Weights of a small transformer language model.
Size: width 768, vocabulary 8192, 63.8M parameters.
Architecture: biases, tied embeddings, capped logits.
Training: a variant of Adam for these matrices, 907M tokens.
Each number is 128 + 24 x the weight over its row's rms, rounded and kept within 0 to 255. Layers, rows and columns count from 0. Numbers have three digits each. The size before them is the row's rms in percent of the matrix's.

# down: layer 2 MLP down (transposed), 3072x768, rms 0.0315, rows 1796-1864, columns 192-287
# up: layer 2 MLP up, 3072x768, rms 0.0388, rows 1797-1865, columns 192-287
down1796 116:107141076149150111161147184147117097138054111157140139130105126161137117137127100132083097136159153109145140173079100142128112060115131140107130164123121144069161168132115124127118099147090116188108084127142122152126147154096114174120150139160112128148164125103161152091099109102108135105
up1797 101:162135134149132086176108123125087113105111113128123096154131104124096115133109145132144124100146140132139126079141124147128108170099153187133126109114116130120161105097145148122109136145098117135155132111118136074131115160140107120091118130146116119104053156121109118141164097047156184102
down1797 101:098156106141136120106174126101184124137116118112112134132126136131133120097144134131134121205152113137131115116091154176159089170173112119141154106132157121173178126132126130084099121119143240117139103106108130144118150117105134136149138153147107140128123048161088130140145140148128113143
up1798 090:143110115142175140163112123129115129171119132105129120134135132141109122092156113177120116152168124129099076108084113119118166144125141158097114108129114101109123148105142108125163155173082115102118128093118133104141132148125092088155149126107106147136118152103115110116107084138136134153
down1798 099:130163142126118123085114098102107149148125161125113145107116082107133077083084128095125114115115114148127103122137097112081127169169103151156159133139147137104116113101138091098139108135196150093137166129131119142102140065139149117118126148127169101136078098120102106155180088113117122154
up1799 105:093136137088152111121156110128175124102154160146113117090179094118153135121111117098149127097154100140106103150132166172105146135140142141138130117142127126157107113148121140134144106133122099081124143130114167128121089133150119094127124140144143108137104120135146090134123120096114108115
down1799 100:145139139131159136117114074155117136137099107156117125134099101122105119123111130123164129137132108132142125115112125154122155117135147121103132144122118124135142146123114152123156112147154082144110113107135136142163109146144158166143165107168101093126142172138144074146117125143136082139
up1800 101:137153130097174170148128107151096112121110135136114111163154137171146144155163112128139099123140132114135094168143108122118127156135123160140106104136120109134142099134102135144138190081142120122132123115092091138087151102158141143143114149143192159138142090110117098126143156058140137114
down1800 101:101119129160144138136104110142120098162108132169147162119142138159140151165094155119120138123124102116144117157141125141110134128159115120140102151155132062109116119129083151127144130116140119175146095096133119064161132147135129131065094187071123127124158124134116146141117098107164166119
up1801 113:103182102133117107161093157120135109086151157116092116138112110166164114114087143154117118116134119122089114166103095104156127148122121142135060117126130133130077149114104121155102116128141111079131103089145146152102109110141123161108119154171113109111092142130144144162147143110079086179
down1801 109:133132134104114151119158147089133139121125091143135132128150144142127182144146127128126109122135124141130095115159096113185163106105142143123101095136102175145139104110134097144144141123118094127118159104095106130116156118114123148145110137148137117113143136131094111131159113131187159145
up1802 102:152112131135153133139138127093093135105133114126118128137119157130101148133111123096177131110142148121119125153118083130157091183123152106132075110126097128131102138125115146138089092129155114116147122133139127107130116086116122146111137110130170100100170168174154129118105115122096124128
down1802 108:152180175151177104150113143165117134126133116120166089157116142110149151108170138166174166100119164090136134090088120175147128130158107108104155119132131145139109119152086126163124122108076019122150100115123140126136113114132121119101143122149174132110132120140126107126101099092106141146
up1803 103:107131101139095149108125133116165116120104120153118102132101105141116172152111104101128127143093175125108153149144117124148108135128118108145083106158106125136144130131121139112126133091131131099146101150115135136124135119089128142142121175090147162130122154131165102126157062117095112109
down1803 105:118116120114151097145159135117100103119091128150126113122149142131121132133140088066122103132141116137095130156155144141130157167093088114157144162134133108141116164105148103116112125147130100109165138118127131147130167147119120131095130110097116138142134121133131152138154158155123127086
up1804 102:112166115110132070140132073143086108136109137115147142123098146152116162134132142122125156139107103119113093107082163131101137161138158153120148165116131126152120133126092163114121122131128119117153135141136148108146141100144156093157145127116120139141101131123140111103070104125120159084
down1804 104:132161152129120127133131126097118151144144127178122133116165108117150142150143099149128146132174129128130110133090067105169131098102088121152149143121152160109124157128065094135123110113094114144140115153125124139156101157144155134083147111107092087152123128120106115165089187152114145144
up1805 093:076150091093137098151136125113107096147113153138143144130062134150105118164134143157127122074089160148081164102145142152133104100125135158119125111143118143122125098157116133155146125169124105149174117102128158100126122095150108148146159137151133163125124123131125098101172122079062141151
down1805 115:077138127129139120128160114072088126105139140096152143147126118138150140105138152139117118132135143108147157142110120149116114153139163099140151123158135134156137098129042133128131132136135036131138151080098112096144125125117081135124123092163133156106159114142159144095122176102137123138
up1806 093:133126134124131139163117128092170184144142143160113162122104147143158170132090128109132104137117123150153125095128107111104143136133119090124101107123105107143105129177153110167122138090120118106178159128101149126123155118133152123125139144153135151124108167113126126176120141123113122143
down1806 082:107128113113122124088137140128152117123087125120165138135133106119099095110130127111142127139143099137133126115166106157133128109123137146137104161124120138108130135113114142128118127119181100177133144138103144134111106125126105128127114153109117160148119102146174099164149161138074167133
up1807 102:102127173144124091123116144111135137080151146125152136109113072138149115093144090084119125091104109135107135122083126166157165095143143104146158109111116140111127101131128118152105093118145113092130124115127157143134122133135132127195142130102097105113129125168146114132133100089124107154
down1807 093:143113137088122103134133126129123154122138203156155098162136110166144139148119106128119143168102166132159111129090145108135116125100115139118121132147183166135120097144105112138132161125153083111114128140090157140124116140082108163094136105104148102102143174141083109168141148117127116125
up1808 091:121130101144166073121111133122125110144137128090153169119170098134137129093142133144105120077081156162121152112100181149100097138143168140157069124146154116157142147165118096159132150149135094161130149131113155112135127104084107096100145121153161140139136133102112150143126096124087143137
down1808 112:109145109110122134104094139099101153145150144082107109106105127161120136085183149138179091140121173086144150146123126117117158084139146086113092146140107089116144096109111098073130130118115033155104109090119137176111104131129110121149121152129123160112115132131110135110134124172131113137
up1809 108:132144128129137159133161133139124118106149113083099151162120148142134127118119155092109127129165146135136118133165113134125151180123116101149122136110162140126116110163145111127128167169106115160090085120138134125084124135117145162104115143138164090126065147140129140175090123129137129115
down1809 097:148126139127152141156118141143124128117141122108118107147108106149147128135105162115143157117180104125113115157109145094147136138140127121111138134132172140144153169102115117068139133126125255142121128100130117105114154177149105144154119127133124145109123095145153138146155111121121124105
up1810 108:113105113099174129125119143129076145140139178131119151131127133129130140145120138123131158156118183117112124113093176172129155135108156133127144133120134151141151114106105107129163113156133120163137069129108112138063135149115143144130104107147162129103103152155126120176125151126132091144
down1810 114:138128086116149087119105120112121133139113142145127106144143098137167153138144123134096175133149144123122136124123138124137127185107134151105123154134123094139109126129150138111130119136165131128110115119096139102160107081111148141123102178150128148133065138157144143114134127146144130124
up1811 086:123112085081163136120091136112122173114138173107132110084128105121153120108107151111132098107139165151131153120095130127101151128097147130123125089157100110151124105137085100184116139161167067127149117158122142110113097113090132111142135139136172129130070160124117137139125098118144143123
down1811 041:123128105140164129134115127152089133143188153129115151054105116133148147136115101163141121110139108132138131152094112159137104120126131153106117120138131122105119176113137132165146086116117109113156085120159115135130115168124154165157127175078116118126098136117155113131144153129051082152
up1812 096:156121144107129118142165133114138136120106179141138089093128066149157104124130161135095125153155104143157147080145136077125120102113124136145120084121093109157170118108115080126087078141185112142128110151146121160109101130123145134133113096087130142149132167103131075146134093107115160108
down1812 094:128177133157158148131100154180150083136172166152124135136107065120129110145093150129155144156122149135140080172155116123163148134164140172127147124097150120118098139130163121107145118058119140087130153127135153179111121127160142111119144150103161205115149129139086119117133123142094144072
up1813 101:075161099116130148110159124087165131113114165118142125129124144149121120144125096146160133120134095128125099151121118117104099162136098117178138153129133154143105085126140132120078150147129131129135128092107119143114050129098150126108102134189146108122138125107145127127070130129115138147
down1813 100:091131150150095143085120168148113111137144127176173167080137119130064140112113167144125133131166120138136141153140139163136100113063161143166107151119132105112101113139134129138167104151161151142123152123140138074173112080117105148158081151121143147135132072133172140137117133105097112117
up1814 091:118147073143151090147134131128160143166115166104132162133153100147094148098136115065171115147094106140124095167098104129112082134112125135111129080123106103154210144092125144119081090152143118134120128115124168172118139123107132100101157133160122148118152115079127110112132093107141190119
down1814 096:158089153150101131140113132075154201131123139116147114113116105122173099114106102143121153130154162120136134111145147139125116126137108178147096156142113139140102105136115137129123114113130122138132130153126135122134131136070123165106122158119107124118133090161153130128135149113118141130
up1815 094:130144144107169151144135120113157135171126131125104107099159115146123125135098137118111135085098152144120119108135176111104136149112110157145115120143105095131143097155129122164139171160155090103110133125096121095099117125127094091113077138117158140118129110091124139174109128111167132143
down1815 106:142131145117186148110133141103147163127142122156129174149123121160139159088104116119121139161149138152134123113094114149134104101130134128138123150125168148161123111154122111111119104144170072115123162089081128153134103056172119137142116127123099125071115111168168097180074137128089163126
up1816 100:123154135112178119149102105108173138133176115056171160151152135151135128126084139150133086116148144124159126125135129116115117136152105146165137136113133126132046117115153150113108153153169125184138133125124134113097068084132151129128088125110125147133148119146079113157153116133120137159
down1816 081:136139136183180153143117125131121162151127163118132093105106118198149125133145121133152132159115134150139151137112154128185158100094097121082133182115139139163095125140143124111106109109128081117126143151077145098113091118136106155150159104115143199128080134112129078112069163144113126131
up1817 097:114115095108157117115119118135145133137142144119139142073113125123092143174119104126140122141104153082097141117108143134127107154088140118111116099132101118119161113123135109098100112151151103141188129128113094110118142128137139117132113110162114152138128106120157143107131106104148146137
down1817 069:148139125101114123132148109144139137131122146149173105137131139110118196132166120115127165103163157116107128141128124143120131106163167127124147133160130107214134113126100107150146157156128029130143115081132161116134164127144093095132119132112112097170106143128106106143145157142148116130
up1818 099:120118099129135114136105121149118143083114150122126116161183143103078148109166123137129133132099117125136163127088099086115137139139146173127136111123147126149122170130113163111192097124115127124112103144095134142130154135153141112151123152162135130146108176142124108153131082101115124128
down1818 092:153136163148162129138126151139106111147161098136158132106143171153110111113169116104126130143144128095125178105119138169117143139149123097155121126119148132114075088149152136147156131120125094102159177145153137125107128122159109120149119122083172108128118101094130132107108146121085064115
up1819 110:151160125152143120138095146135145106171107120124118125154128134165114134149134127138110124098119142123125104126124140115149096127107134157141041130143111119121128181124098166116080100097174126118163112152127120118129120141098092146123151163153155134116121151134112101157108130170110160155
down1819 102:136144101123090140155120147136077119112142163145149112157094119130115133145102134137142094083166107086108155161122151082098143096128095157140158108129165085115106156114107105092100126134149213114086105096161136130094151110182108136114090167172157116129133118135158140100137120114158136117
up1820 096:102119115102121122073147161140124143113106129104151157091133098136136116125149118188110111100124130112129152139101177122120145131122158084136091137157149118141113130136111122123139128123093134129150113087123142118101137152101109156126138129125117155149119121141161166145078135137102115130
down1820 098:181140169141132123109101106139109137171152148149093114114191120147075130141094121090122115163155149131131129115110089127127099153126071133088135139174137131107151128144159103147111136190147113183128118160114135106170097106145140129120146136151104106136120120139127113117092124117116172133
up1821 100:105143138122134088093098112118098105104113192086109137121136149131146130154139137118128134156122136121086168138100155134105127147135161171135101104144118113132136140131132118132101180146139120146150114127115151151104150109087139078109118084100147178126156102139063162120153135105130170109
down1821 094:111155130099116076148121082116114114103133163124113125143136150132125124153117091122133150163108141128124139078134130125100151114157126091103113111126125119110122170143120111177113107140133090128091099138188135113144064144131115090149128188147146112131157123142133145148156124151123133105
up1822 105:104101102136121148160166117093135175130106126089154136107102086135195157121101154125130111116128126124128150138152149136140131166101094104141120131105147064100095124170120098159124197117121098082160140086066135139125150118128128146120132112100104117108101138154134136121145119151126104133
down1822 097:161112186171145135131122111151121133120136116096107150145142151130100112139177123124131137137126123122152138101144107171123148128151123110130152150082128107104163094085104112128105123122118073132104169146134152099119100110124117137132108135128109104123116163100146145156123164098171132099
up1823 086:106150122133133149172117156132102089155164118103128155113103093126126160118158124039160157139126121116119109105171142119139146125148154125159155135199110124125129101157117114133088128139165098118118130111147112110117151185134128142128144159143153110086132102097143171133111146128107143124
down1823 085:118147191111107118137157125118134172095128119129141126125101107126114126125090144135143165121098124115111098131111151162144100149113205125180165081119122178088143148136121115088124134202169030090110151151134135134151168098153129122136116130144138093118131065163083081072113132146132131123
up1824 091:117143154090155137142126145110129151164108115144102109153094148115117108141129139066197126120131146113131113081171128117124120137109112154176144125145111143143148155155093131201120197137134111190141141117087120118158107150141113130121075128119135173131117099152135157136121151128112100156
down1824 095:122109126138115127096157144091152118152143083133136134103130123124131128108119193160092172136149093120128111095107120166165117109135158119097102188115124111130161129140148180092129118169122137124109131134138149150070144137085115140162180160137169122155136171143132099145138128132108108084
up1825 123:123161144115113114090109113103154141161151170096149119111096104120164108120088182140093154142150129133129113134162167134109150169101115151143120116140094130125120140133102102140111127181144106117133161134125145115117107070129112143132091109107131124137123113119107142133120135142158136114
down1825 126:131121079126150109142131135103120148149122106133155153102106140104116143111157130142130141130137177110109112116138157111117113113096134154134145117125087118141127100156131112107130123138097111132098163100114122141126112112103077154066139116124132134133119109118093118101118135120124145131
up1826 100:104114102129129127145148164095125107100111116099129131114119159119113141127145138123145094093082121132111180132114120116093139120134179110137131119125143139141144185129121135128135175180148116110132096106127140146141140108149130145106135122107141143150166128174080178106159119126153159104
down1826 098:140112179156096104117096134135194130156107157113150081102134140109119121126107083130146132122079124151126175126089106135152122103119105091112159165130176114189108073130109146147119103136180072130149152177153138127125103131110128090135117137104141094160150098107164099174106155090095099144
up1827 096:130121123164133119123078137139103142135113129091159140096138163162110121139138147122154111120090137131095099158111112146097137119113183121157105129158129146138136157104117108121139116120113135123147110071121148127141142096141140104122113157126127109092127183158149134092125144092141136138
down1827 092:115116168132140166144110080117159079123133113112090118111141160156124116094119116139122108070130140154151158143153131156142156179182088132115131140159180132140147118110167106143132123155116161111140120109070129085131131092119111111106111125133128125204121107172159118099133157150125130182
up1828 098:105145086173134134170099163091143186112115125092103130108089136133102146128122185131123165143135148135130119112101124150101166134100164105108116074117137093132136111135102113127104125094161124127130130157131143124085092106117183117078155109118113111082129102129151113143166154167136158159
down1828 086:161115126122128096143154139162106073146181081131131149114113082138151109144128125140119121160110121140138107136104190135119131109124097108129112137124146117117159119098129120135122127128081123135106123138098136142166126129112090139118110129139137092150142089152161125134086155168118126135
up1829 102:151149125132114156064148171160146129107077145139147126150116151149113156129089124127138132135160138100123119145164164196078117115119126087112109138126138130141140128118142100156141091142100117096134176131120139151122126110074114130125152081163142165155145136133153150081125130075094124120
down1829 108:139180131161130160120093108124125124144148089149104184138114124117140103115099128115147122115137127146145126139116105137106079105131141127131143166132170110127136113131101127119129148130121087056138162191123117168144091148143108099149171112117107157100135142084077125109113140105117130051
up1830 088:109148125123131119143112131103123086105103119154128100124154187130125134144124096143127140087136101114123117118077133139106102154118137175103129117126136128125169169098088116126157152110170131120101144174138162087103109143138147136126119091080148110127135125124096131161129128174136129185
down1830 087:122094210156110181121117131135153138148131128131097135166172161140143133112120170138159114094169115158140163099168162083117141137126108087139169120126115100081138100146142097123148178142158097113140104103143124115135107165154104102125137143141130111135116129138126083113126132122146079099
up1831 098:116161154080132116104167165106113135130097133120143060109165130144150095112110130163151126102129137143100101154152153102110110151128095086154130085120135116114116151122092111129143103094144132133137102164094131087150114132160136135144152142121135177134122133161139139097142102154110108138
down1831 093:148150090129092167159147109144113155127113147161124173119067110119168110138106135105110136120098134109133108133116106122134108168145159142126158152115118153136100070111153136115118139091145140124138116099141133175146082110116104134136109165132163144130116119157138154134164124141148133116
up1832 095:132145102105170136116165088108140129140105152129125115144127116125118131135146139101150139150094147114151118154158117108106145185130160154139111135148102111129135104124121125133140157150168131133120100116142125158066143068158160119156104101159161132136116126136151080120112075161140158117
down1832 090:128115136148101146108094126083133106181115119140148113146145140097112100143081103149133092139116129139125124118148125135133115098145121126132120123125142125097153109156125108155154147129146199138101134102101134135119135138121116129131140151134130137106121105095146148109113144119119132131
up1833 085:119138097106076146118107171159121115127132113120121111104125126124122115115138131143125129049140136120135135101113129114132123139086118152167128123122130120107162192139107149113130100108138107132144107091158143117124126136125145137114160135126151129113119157087107165120150159157127183161
down1833 090:110138139136111125142156145101134119146119126122131141102115148132126122117165139088123091154167099138148134140139115106144122126154166123113111169135098174177108086140167086164127143150132140131107168132120108130120107135107125110137139100119140087128117129160125117144103120137154084130
up1834 099:140136106118174116098146121095138158147110148135127156107125106116136131134113144122168135110135149110132144101166126149107136149127124084101099148118122088105134094143169113126071137144098121153125114132158100148108115104126114093103092135114137149127083145121159142126116138141107121136
down1834 093:162173132125121130126149133147103101102131135124119128167110154159075146120132116152139144129124158117133133146144138130164099069164097124148172148136113084119117112143088116073183137096150078138135157121083135125125123119120139111101149162127150185139133105104089130128132147141182102109
up1835 102:105177119114129106138080160093132118124096152094134109151143120156144161104096133153147124101112124076120139174139131145149124109147129113101112099159116146121133130082125108156113130151181102201114110121070085132118132101109148109140142136155141152139151109145100104135093154139131125178
down1835 118:126149131148156179152146127096143140135128133079141123161132142135148107128127157111128124143116131156167088108138119093132109146148160125166119138134115159125141136123116130146147152156093091123121175084126137129165073112090080154103142127129134161102116114101097181107112130151134127114
up1836 092:142116109075117107118120144113093088100156104134120111084139152108101105169121130143127155145112114106148140095133162123108099122114141175123093109090110119142144109122163106128159150148120117137171135133140110101095154136102125164157129091140123114190100129148112127111119107088149127132
down1836 082:116123152157132163150113126139148119097119103134132125111139137125163147157111117089111190151152145132150083088123141099169099158142119169124113126118143167099123114156118079128114162103140126163126136111117147125139155109116108152109152083149133111135088125165125135099137164085178110138
up1837 093:109111086138104085133105133117157158147138145112131115090140073107110152100133131089117103133140110160139089097143137170104164129123151145137118090154145098118117118136174117124129159130099125139114121108108145117125161157117138173096161109113143166157116128128138166082158120111102129134
down1837 089:118133139129112142153124137105125141135113111139124126181144155175073155112131101159137130127145112116134148074088137106151126124142161137118176160129073165141137166146135129066105124172112121162135182145160146134155125129103118097107113143115114114104103125135163162098122137140104127171
up1838 091:106107109109133139102153187114184143115126169165138081124124158144129150130116129106098140145100132140102135090155087146151148115110098106164148126107134090173141091130154078135113120115145120105121175157131125132092162134122116112137130138150179157162093137140151112111184143133118134128
down1838 088:142146128138120128103154095146138120166099157130127169129140099107116120129126137102143126112123138129152103122140139111122099134144132134143126127112132156118112129119143154108146133121127119116160127115123150146104102155168125112117152118130131152113112128114124108106126150120183154125
up1839 105:076115096139152144099094158108133145174115139114127095118144112137122116106112126148093138132159158105121165132132125096121140114132141116117116157141104124150165165102110129105173138098136106145118090125130118109087128142141188166137176140128169149161112146149146163134098142162129131144
down1839 108:125158089137161126143110090114144151156134145131112120134139093102132148128120124128162090125148145132147120163141131135138119169140133140104087157155105099152102106136133143067157144110140151140121106102101149143141110097141125144118116134118116118131077156142121071122127084119107092165
up1840 094:116093112087201157182161179123152134115132124117156104124130098149115115144131134117089116103147193134101148137103165149090084162104112159138121135155131122148132133110110093142160112151073109126163156124119132123106105111128133113113121109137113146129118155085138154154130138108111166137
down1840 107:132163133106151135141083139046176166126158139100129160121125183159130112094111149144137113132123141139143086120077137167085146135124165150128108123125121140166098103127130099130136109122140093131098166102120128108090113131130122119127168116153115153108112148125133125162100114141103133145
up1841 100:079138115140126166116153131149122142133132160125138128120155119120148139150115137135100131110158123143123141089129129115091151178109097162133098126196154097138145100144169136148175098126171115111115136153111128117087157138131115122093160108123162104166075120088090130177148098125131121148
down1841 093:107146119130131135150158119140116131103127117099117144123149094151175119143071163123143103109155127124132072125144139165124169131160109128113129141148155100093124128127149117132106104157107116135084150091143123141100165093123139150107115159169086071143077105121145120112133167129095113150
up1842 131:125129145118154141129122118119112120122154124124124098161120123121076130117129126094131114129141158120140137100133106146139134132134127128124120132124109112151132127104115100167112114137130115071138119111133136080125131080132140119143093125111185129148101166110119105129096110115113135132
down1842 139:157120127164105207134126132124127122106126091123117115103096157125088130104151113168093152134140152135151117096130167150108143135109107042101109102130130148147168138148133136155126117131122091146116132117123145101117099130114145144126147070110130122149139152104119123113128106126139127141
up1843 100:131167144099118084060124118100096100113147132117120109149132092124110138126100129131122083137119114126130150127138114135157101081133127137152145110125147132102120127093163167115140145173124120141110117133152127124103103165131083154137133151113129145139116106126135126064124085099109129142
down1843 094:093102143142098119109112114110152127087121107113141132109152200150133107144149112137124168142143169133153154144120118131134118096132174113136149111129124152124139153127098172149154134090106123192108104067133126171145124169165121126096120116171164094103162126111129074084137141100078121103
up1844 087:131156095141137140166158133101133133104150143119145118148119114134092125133125135106113132109105139141097089132117124124130136117163161116160085135105108141150108118138093096137104091147115122171158170111120133108126125097157115134100130141128094118116177145149167169146143110138133144124
down1844 086:128139167127093137105179100132128132124123122129157169120116081136137102125139117126130113122148126141122101099147121159137125119081142163108139156117138124077073127156121088102127147124145076179107124154172113162111124096150134145154149135115139127097146135165128066153109140139105071126
up1845 105:119138094133117121157137149097135112095128128087169154102177135133131088157069127113147076116122134104129151166153135142086148093141132128180096094126137150152080137148153117128175143112143112119135168128047116119111129138097128162108143112114125144128127142147136142129134168133155129181
down1845 110:109167104107094127146156123130110133132124098155141165137166135114157118130120128080153052087147116123135141182127171104142119144135173145177113138125104148142174157129077152121173091099140122133081118162115125182138088163106117139106148125105161165141119148084130109092122113131135122133
up1846 098:177176113156113146128105119095099130127155144108142108147119127172143122090108189154143157123131097158111116140136087147118120142142108093145157150134097108119130110092121142164095162136128129150117146126117128095135111118134055116111108111127149119088131163122072106131103149140139106147
down1846 092:154091156129101152134124125094091107124137155151117104136129122122091127093139177152155136160124162136117149075087125115140194128152135128099136150108122108121162144114080139129103099125132066174071105127139109143133105169133108141131129135133090096137160105145128151114120102109113102189
up1847 093:106134124087153139091113141092128120145172169154154097115111177135129111160104128130133114131111177118122139081105119129098110138113111122154106134152151126167096103141117127136156135150094119140143155108123161099113112089126152137124139060146139133123111125127118203142103141133129153135
down1847 103:136131080105158141131143142119139126139149170085136105112109106160124138134131119115150128137150161121138117066121154129086131152114136166125140110152068116172113108130115067143173100119144051141139116083117133135118148107119161083124145092132159144120123118130138123148121107122128148149
up1848 106:139167118130141167130176151123151130156129117115095133082097108152113150119149181129183113078142147144126141095162125118106136151092120119144129090130122100127146123153132113164132169158144096146104128147134142098140083135124092100153087092165104118166123113101147097139123099141138108124
down1848 133:203168103126106166116143157126144120127141134145117107159150133098123126092134149147143126137157146144148113098182143122155144131127162139095093160158089100160104126124117112125136121126136061130153125130160141079131137091126100120096123103114086161130131133147143089080099128136156122153
up1849 098:136164131086155152169115132080108178155137134102162145115096131124114102125135139110176122111116129127140167122133121130116146134127164144088150109138117155172156112144051146156132132121143122116125103128146103108143101074148127142112124168154124157164124160159119117108134095133115113138
down1849 097:138139085103126147148190179114125118116117109137138142167121141143118137131145110116160145116139134106127117130153128103140196099089122182120127134134130135137140159125120206186109137132076135167145120117106090109132111137073109154166118139133165140118086105134109159113116144172148154096
up1850 103:122141132103101058132073152085172107170119139144112118113108077151115116153135140105155100148082112130119116097155135145150088119145106104150136135145145073131139162120098148119120144120163127092153146162133111115125129088102102145128116094126115152129111109142118131121122092123098146118
down1850 097:138160108134155118145166126103136108140146087129113146154124141114139128135146114119128146124128073138147129142120167147115141152119155104097100120111125161151108093133137187130173150131132161145115124138084131142143092101127088167137121109165113160106096098103167119095137147116138111139
up1851 110:110142100161139090067122141131118114138147108130144158124091132137091115109113111098127107107116128150136135163113120198055189116109139118134144122125143115127141145126131098142144116173176126152129164148146148108122132095140129134164157072130122155167115152128117131078089097112122135118
down1851 117:144132163160090111138149131129135148134114111122171116122140159105121135090138110147137121111126133120134174085106122116150154099137183120153125184135171146130134148131113177111141125103132151146128112099120121143098122118117118121135139118151143128125163107137095127112106147163172108103
up1852 109:157164109118125165101082097109113131176138115106128120093137114154172107161120134129128098110116095104120139118117166115116158139127084118145063129129119167145109150112105121147140128163114129080107108136090109083133088118118139173125118160117148131108121116148075136105074139156123111168
down1852 106:095145100148079146129166077163077141113170087102157116164096143117111131163136101149106093077117102133133143132118132144138135143125118157152132192111111134146079163120140156172137120156134123133114139126128129130138088120103127136144136096114090137147115115144118135142111163131098090125
up1853 101:079187098109182091121174150114104097128164131166146117132186108143150131118104149136163147105143137127096113137135171140129137070121094161130147087145170122140153146135119095140086159137115120118112172092123124119117124109117099104143149126151158167130175134129109116116097121130126137124
down1853 105:138112106111136080137134130102139142129129118119133080126183139120135106124139123110138126148130135109144119124116156134138167144102143148115065167130126127105150104118146101099135125114100100105125079095119125164109141126172172118134176154125117147131134118125111141156145123125098105118
up1854 110:074136138140138156151161160093191145151147142132194162098150146110130097163085132181088135131155128121123093081118135105117095129156118091134121105141121159152096109107088136138137130153146128129183140128118127104120117125124123095117123086130142125110160127102157126136095090120136171145
down1854 101:105105078170108104127116164163103117149119119169102129092135117134119123139141141134110098126125136128137127118121104174162113134098102117097145167144172123131099148098082135139102167124163130100143095164091123160121096098142178122151151140141123166108119093116085180129121135136135138107
up1855 095:129080114134089126086089121118135169137191152095171158102108145156133117088100139096089144155168137106129073172104116142100170139130131106142080158130140126109145158134138144111116114148137110089193150080128114139113124116105109156135113096124129172102128115129155141102101110134124108169
down1855 106:128172176119145120158130105121100118160102118128122100138125101100128135116149116124148141136118068128132139101097150097148131163179144126117149132142165077128107132126133146175135159124089166159141159100150139109190106143126122091080162155097143091137137101114117165158160127154137089153
up1856 113:124146141123171168151155145129163126139157114123093131139089078163133099092124147130142095102097111134129134126136109131121156121125137133137118128135122103134123164129111145127107158137175135106135140134143131108150115122144053171163100141119165089142143116136086090172112136181108090132
down1856 118:107111123147119126111111164152154115118109086076161121147092144149124121128139120147128145098137141164113164118134123118144118115132138106164125130147128151160105127146126120117124119144172062147126142137115143097134102110158140150163098095150135144086158136137119162136107133136084098171
up1857 092:116124135153154083107117158125115131151136144129147127132103145126124108124096122102169102112122178136126083130128132176136118161080102155148101122128136136130081121131070065153133157136105096120125113095096112114153121126136152118141161121104143127117109101159145129102142119139112152115
down1857 117:103137076141142156119146146123130130151106173128148151124105125132147140087145136106165112098126144141147134073141125181106139112146101150133112131127135103155101118161098095143139132169075056152113142086098141145104118143122115108130121110117180159129108122172149145135142103144120117140
up1858 099:116138153138132135123126158100149158131095139113123165144091139132135112121110165114157131110118110161141146177151150127135158146114147127150131123140141109107083129162136091139120141096169126107129136113107143113108127120151125127121099073111125130110096105115151126101106123124095161139
down1858 093:144109164149167120107132117135114124111120126106131144094130099110127115127145150114165139117141120147141125132133107120130133131130116139108094147128105112102094167130089142127130090135127255126127106110139115138118135174123125143133118114116140118131132107121125104081153137125121195113
up1859 103:137102072142108088093112113158110142073095160122134117135117126092092124126045105115141120120109150119092097127143092156137160102139133103140099129119113133133115090134118111144125131162160110126128094148109112160117145127156140130101169154124142131076135143122164113194144086151128091129
down1859 103:121120168147130132148094152137158110147100174160145164093144116123157125162095136100126136131143063107129112122140126119160134113098142160112129161133130140105147158111113117114140153126127094111127154086136120120159122140181108102128088146097129131089158115131149135135133119151122154077
up1860 092:091130152131095133114065125126180131115151118140131102088143181135131118136119133108155072133144168109138116071131135128085128121136111147138121106092094177102128134111125130132121092164147103122133127131084134103121114135114124121145125155147106119148123116136138114081132153142105112142
down1860 077:078101117081114096132137161140150107091104100138120099165109084102117116127148147093119141131160133145139116117146121135134155158155110137143147106119124119181128147105162115120154157145181096111114125139135113124184122106123105143154132138129111117147152075157124127123155150118164090117
up1861 099:165126119113108149130122149114112058079148119110112163168088140150146149147118120101121134125134120116113085104146116167117107155161153111130138131144132108115123127124081145107087163179154130151161149106095120133114110141132102143134078151154189102150117148116115150114124118115086120091
down1861 092:117113139075125131120175114138080138124145135142160105146109130112116093123129132146113085129138148129132120124093134143134118123129152129115126106139104118129132119121116163131133115127164109145126089171142132213118181140128150142090153137145128088172134134137119135143118135144125131112
up1862 104:062128146130092102102143156143159135113180146159097125148125135108074125072131109102158140128129136106142147148121137165168160129160182106121118094162136112121147169118128129109111133170145122139150130150114115112165138120162119083173131143137141149131113146127142097103124090149111123145
down1862 102:119121127141106134106144157136135120135126170147109116127110131143139109107127172110153119125172140150146126139119123123119171126107121140141163149154117108125147149116101100133117151133172124127144126124113119142132145157140117141192102126113078099121152131112162141143111161115143163077
up1863 099:108118082136111080087131134090176151144113110125113128155127152161103135127104125099137091129144196111122143173141089161143121147122172133127134126102127133144168095113113138138097130149121137164111113180133137156120115104128133162091102135144116150116108150105141107111106085081084154111
down1863 104:121165156122165126114089122143119147141149130197112135113139115156124117134143139133102141129117122124136131082080149147095095153124089122089140173129159135078115131137085118139154152141083149123076131157109130141156168141119153124090112143140092133088080136121120150139112151111160146112
up1864 091:134154147110123146131149138113134140085120166113160153178163144134110137133136111125118158145138100143121107174105107119149141142108092133157122119132125107166116138154081112122127114154141122089144118100127075130123093112122132092131166101106115139065089137104148122116097098131101172137
down1864 085:123107138144139134108181094128151125139085095094126094104094147123161159097139108140142132108121163126124125126142123169106154082128100100153091155118179114093142134133136132102111118142119100089110138164104135095141111135139149178155071110150136117165129114157138140129141087181122125121
up1865 108:074125102128142107105136168121115084165118153104161117144091108147134125128143104160110118122112154129154149164086153148113113158131124148130135158129142104141120170139140157144110096124130120095115132128097110143139113135079175156133144084134156092170132160158141131123133067178104111153